config = dict(
    d_model=128,
    vocab_size=1024,
    norm='layernorm',
    bias='all',
    init='orth',
    init_std_qkv=0.0547,
    init_std_up=0.0547,
    lr_head=0.00603,
    grad_clip=0.5,
    train_tokens=144500000,
    dataset='wikipedia_en',
)
Each number is 500 + 40 x the weight over its row's rms, rounded and kept within 0 to 999. Layers, rows and columns count from 0. Numbers have three digits each. The size before them is the row's rms in percent of the matrix's.

# layer 3 MLP up, 448x128, rms 0.135, rows 365-447, columns 0-63
102:468473536540462510492529541468453500486424501538561446567497524463528471460498478441557455507508522447604485550483554503541484491500433521481550525423440518549534526535463458488504542548409492
102:474494452490492502482430490487468519444499481569455444604480484631537514489536490493514518541503564501527579453573510456495489512471544544464471447501486424455520528517471498504511488444448530
080:485520479517486482518481477494466480567473513572484547394477471611539527515519490473533491479496489512556470498481407522499463481503480479455546486542458579532500477571518472545554494453472525
112:501476499478547441556488533532538606457462533526416473452477551542485518471528486537498574524461476505436470451509452529514478475415560504504421515534522505499536489549462499504489514452511507
103:486521490472461466410519477510420522513475505546493526445511502480518484469583426481552537455530503458425494480471466558505419527558525595440497464461558463552503529509517477528487481511527537
104:571502482593585551462529418448535510571459492478472502435418507462537462474581535555577485475513518468497433522515583548473492458495526509457440508504535473511499505503457480448542473567479483
101:522498476465579502434491498560484526489433482460526522409506461543513507417449573436531481509544539491480488492503449539489475486427551494587497499525418524522490398560505526470545496518538460
102:494437458444510553534482496454417495481474423455548468535527499505536495474520533510555576480502518435518516537489504564470524541477538571540496575531485487526450526494472513484505560513533447
093:497498511559495461485404421547482452553499480528460447511551539458525531516476451518460490453466531541413505505565464459548528467550556461544543506518483541438465464558510538480488536552490550
109:518491484538542496582469523493469448566507485499523519491456516465528469558493542497570458519564412468513507513489442529580576585473490462473496465551507547408549514488485506451459478509475506
111:590488515485528560509440455522529519535455579475512572469491515545484485525486480555544499433507533482477597430608516570473445505532551488477453453466518549508495541546516470489502508565484548
094:388477483478496509518419473466513562504572520524491512455394565476451514456510553541555544495497532471513474540495435476566438488488531450439573526516520514465480516484493476481491524553522559
102:482557491506563491471460441523430431441463470516530500554516506483515469470476490571454497485493524553453462489495450481596432501466483558542528440500476500439522515473570466463457422551556525
099:433571467484525424557560421490459484521464472560489384463462550548502441464501511505584534449483487540519503535483520436492458501496461489547477499510499470541474509549516569505515514482449542
103:564461495541545419495448484542504486454504489568513490478504564498465560565502534511431520509512457456541449421563537486495499442496522500523521447436469491501436477582514509548531487447453494
100:486475482461438480538505536543581523519486469461490461479556494505490493537527451449447457540535507521501460435506484484531556532524501483491509470489511541539511578499525526479562460492501487
107:549535535454471524519563445585499534475483468538475494521504499515520522429507507479531517463476445591578499499554452462537491551514510468483461436487447492480511538497517501467463570512507479
095:534471498481493478488484508479564477459427520474492525445527546396582498452527483503478477498512470549496545559481512480546501489386514494495450482423513526518609597548494467459418533476554494
093:481430448491561515409557532506460480553513507413523454478472510494509506482417493414522419537537458438482468435469514500524438445549496449510595502497506472529485563505546427532481532542466501
093:454492537457483555504558424431436496448486434576558460508493517514521530495551497551463497479437551420489506450503478505522527475449508604514537516482461435443548528464469602474481505510503474
104:510499471480523432503460486516495511569520465477536522547573545420473510585476452515521500575550475594535556468563504501576550480443505487534468451497521557490574512457516517450517447474529494
103:518592460465495531496461550534481551504464500558572509502559471503570497492545453477520461497476453494485510495521438520409522398542544468522505569529476534546521517469479467408509538521518576
097:484563547510459483490531581523481502436511481516522484430476536526490439474476457461487576413440553473452474480548493503483558479490529494480482537526570495519547484515457473527449438512576510
095:584509509516548586498457442550451511482493562515454505490535479506515488506481496530545512490477582532449485524477453522476568553502619534524556524542496417526524463547499459515512499581510526
096:552517537480482548457529505490484404547501509514476503582468538532525483527464492545582528461510450512538526517477516518404527556487486502482481404514481532441605488553426519435524469483529534
107:538545509456479476517509525580503494498473482531427497487481463498443549493504491449422531411558453486497488519562453508431588544471500528542454487571579500458501480547518490530532554561488475
094:499481494497495430484504532504506583550468436498516464509539504468494421562531474549505539496474496531561474537574536477451499530483542513503508573524445555547423514531530482447435446466508558
106:486545398487493499511482525477557481502551540440521477445591547515536573470489468528526524480498473432449543417533450385435517503503516453553576495506527455506491498441550545453468496429483514
106:473478447509518473483503521592547499456483475435498466410512528458495480505499479523524575415554495525491497450529449509464517531486492538505446518487598554493503497501477480468442496502510531
104:452445459478481485510423492545519514523478466437474442495481491549553439452527480519466462489521399528443504495487431506411520574462471487554501528613499478496572497478521469516512522464444433
100:454481464493523522411512539542465426546482471449541551493471529554569463460524549506528466500510567482527434429504452503496501524509471523540471438464476502506572440477494498433452539446532467
103:490494474496475483508564499513550474430488495485518534516518540465486564486550435524456487484552517460482523524525490552498512524500509536448594575460582511490525512463506485484504432470503565
098:532460502478558470433557514535494497509562548494522435508507503399458507474509470523510496475427490450518571461509520497583489489448484531560458513409534487528499513604576485504465535467457532
097:421540426480534523407495466504461503448480513551472606423520490532559468499482534447516509529604485551527518468558534509485482499479474570470553479525516529483563508503497512537497485510488569
092:560426470470473497474523520508448529540535472542521495460483500490471422454451521603561500471529532427566501475433488472443565591558571601511472465510522546513511548487452449450548519484484543
089:582455471491473485472531482492486549512494473526568420419512501496501516488434476459465528521544504495573499542517561511536519484486519582494561490467452466448415515540511506538475501488540492
105:569431438467460459467494548518530514417493488556486539533469525542514477522603569525531582465568500525499500489528496520525516456459540530474559497574592504452413488561407437447531496472477534
099:469442511571469582497525513541497532478447483621465545501520544472489458598512507511500568488469463497503492485488461563486495449465507494450511562501450512516480551507407542454498486474560484
098:480529495543498453467511464435508394511481494452539459517494483482519500456596488517513416414475552516493522508550544505471466428462543462577477561521547477441515524511513540459451528508459467
101:468521488433471524544465650512467520435527534485518453488550483506536526545533521494503572457511538531525520507532565451465491508481487525580595491508441483523509486541568450473477486508500531
094:534523477547502428527533468570524519471504551499514509418550513502515491420443421463545491467531493489527501507527517516474496470564479531487512513480531477486568502531495430444500585505598514
111:543466481472461474542523545468538527495488527475505511454423519512478509459410458536460541551569527468502558550510525541473492543424525520518439456468484510482578526553400468527471563474493496
099:476491423501513472528509480519492518511568501518527536467469534516554543483477548506487482476505513510515469472506472537513483591505522526563441542456447446485517521484475483479538551472396535
096:445457550524547454465450509566459513564485525465494499473456510570515463424415463505598527454506485515517479454444523489528488521571508557490507499527480514448462495563521496533489450490476506
095:441509560580494488482460452447490520478515519494548485504550457520439502521435492462463473504469470493472569601586475532486473544562520558484544443554598511530486508441505562503503467518537541
101:457530490522449503463473453525521477525487429485589528504463535504524469547455483518431505426463466530484466553553548444504460451565471511544501447585531452489510511475500500450446478508529477
094:479463566511541527507441498537508487503514528472450468585481490479506502486482570456524464522491487484487391546474439528453482501500516541508435472490493485538534510499545512545442525449551515
099:479447507533451457477436475510520531543465489545464494489582515538504525507561445442472496473506473531519452510637521538421520501494549503497502522480526521461579441437536569538520441574587499
097:534548512579528382495480490498538517509468547490513508465493494481488530545497501536635443501513496559494500480552444549439455555538463440500485524546470457490490491497484548484526523516559503
105:496538449425467522635435457467522470493468487492427486556561526555541543464458464497575487547501504445504470510527535478417475515493521537515518506490545498524549500561527475521499481525470476
099:524465525514489476524489495542508527518457543533431496466457567513507521480574475568471566500481489564472503509520508493569504463459454507460508512430393537567511558556460462458492471462454617
099:486519571457481568541557567458524495523436513494476439497496464538506511432471489427474531493539547520524518445436411555490520519483521527445542499504519420533534545506510578412447512439507459
113:522512475502445512490579586561572408562539507465502469549448522520501499505571496496516522463490485448530489573487476475509463459452534505441486542446514470502509471521541523508524487503501564
103:512532480378523555464525510556581433427465530519543492481494501550422473481544524500455536485477570489477548468507486549486552428486524505441542509464510438494520550551469465495465460402576511
094:548503479525560532569444488463489548526476508495457531494522520493496466554455476532575474464517550486469532552452527453527491487483451483422519495484512518484458561517468472554496488538528545
098:533574452494485456532479476484499502438519394526459468474517498454472522469483541530562564451510502474510513467494513515549539493559474581470517471504500439483516512437528612430437505449400496
101:490487541464580414520493499518485465472528474500461464547481526493500564545490495512481584464442533525527494470452522419525534556465507442504519502503583526524458547418464574504544470499458500
102:407481559523497501504502489472549499504495468527635517514497523491519524501452539465491496427485528467439548550490426441524467533491475483482502504489494471501479454470533531429537392506501507
103:541470470444473569528444505486434529541442589548560426497503569551496537473505470525494522509527480540478452562446486472499584518490503495541469505495434540504549476506481554486521480470516564
106:476512514458473499546483491482505543545437504516503517440523536507528549488487477419574461450479462467522498506451516475574472435498547514567501557501476486462542493535531409536477526584533544
076:514433477513456524517480456489527476491479447577527532505479585540488527438502420529519481500462451525549443509474545537476467485471478494581544513485432543536548587479497532473512519507520480
106:585559500468472482542478540547523480546494446552527450454546542495525532495472481479508507445467510591524494474497463561437557506399522500516559539429502512537493472507494475515527545529549513
103:428506503466574494493476565528530492463442506500511472531549500458441526530490500491552580615479502481555481542457562537523509511516535492453544477475508485553521557477526541481462528491467426
107:528413488471487480534592510468490509524464556565448471506487461522507562534451568427512493520477506546479540494473524476620534441473558437489517457457443450498563545479487524456509440522494499
107:495450482574519421441514420487491486495512496493543521565544496546487561513515470432512498508463531499442461504492535570458514413433510561471540516511476516468555496452507525483490539544541533
086:505516559518514489473494534572468464470538511499511553517511531479478486454451496442548467548505512534481475456539465449506533455457510508498560556504475564475453526564530458506470446462466545
096:468487560540507438544471480504506555516506415530538496570535530505481464490515502504506537421487553520499526518505483425488477461519558461482443548500500454457509513513561525524485490477487511
102:561477522516482508506484568499464508432562458540469454521547527487545504507561456540512433493502476457415534501511534495560512507478492489465591475484524481503589511488539430524534483439507456
101:559548520430475550606497501486504515452497543483456454477480570460421483460519493542494554474507519418566508514566517499518455542485484529463424487486516462579489547494433514498440546534485575
104:483534423493507433483515491476522521460481514520528388541511525498483495549462477468504556537466562596552423537576447486544452545523499468577521524497463453489475549429476513508476542511498565
101:470509462476524449511493470461488555408493529531478512545551575522509483531494467484460486536411556493380469517535509504527421510583481496530540487511497514559534541534491546520556523520469554
105:518494476514487468547538534430503521455507502481507500461451552510541451503449525513573479423514540503487518476514506501528594499421556470546461588457539500461512477547481483492528601539453509
097:449563464425534558543487484454474537527476444458499519475531552490481531531495478506562496548493441497511607516556446556447469438492488503573486551498490506527420496480466510514504445508497512
103:514454516460528510551545475455396437500535496504502507471483483490502553513462496448464516498463527510550558436540480495548473561477522452457499421444492498496435553511521539492434435452490533
089:487486416569557539426525595455524558482525587506476594477499527427516448522500488429459552534528540466528510509497493515462558440518574477480494482509505454482564550531453586466537547450479437
102:381480472482501443500511471440476538441495481514478428564538496535517450484426541520462462593457576516449416530548468515481498474519486555459591490447481531524532429534502555524532459501493508
084:408540495475579553497469446502477463554537471489479531522596422382554487514465492464521402497521531449496545479495475552518532466456525508479495477462455495522456552571536459528477476508516493
103:523425507508516529529535439500516526454479485502555517563506516585422554477589511499477525484489435491491534447535446500560483539497464428475511499521525512512569429528519547472539495485480564
100:467517484517552479459525556526513507450512469520438543554469523506459513552453483439575484533390542492550433467534471446495598489475508521475556572535520537555488520554479478498488483553514532
095:466510468604499482502557525446471522480443452499500489461408535458485482562547539457557467514513528530454530485615446522436426550497475500576432529483499524436465559500468493483486460465478542
090:508495448530476458503486446494405529531512500487448546499519477469484545497563434448455503514529487524554531442550517534570577538454451507433488484409547537393498478502533525493518502517446546
102:505515494435528490517495479556528570456463498513496562538501525535467522515534529467571554456497526514551588437446545440511453540535601505590581501537547480526483546449532506445470516492518514
099:510516491528509520497562515469451548437545450519486441507451500519515471468476538469448456481547508447548483500504448455473511504488516512465480570563471510535460519463403526413519473468486555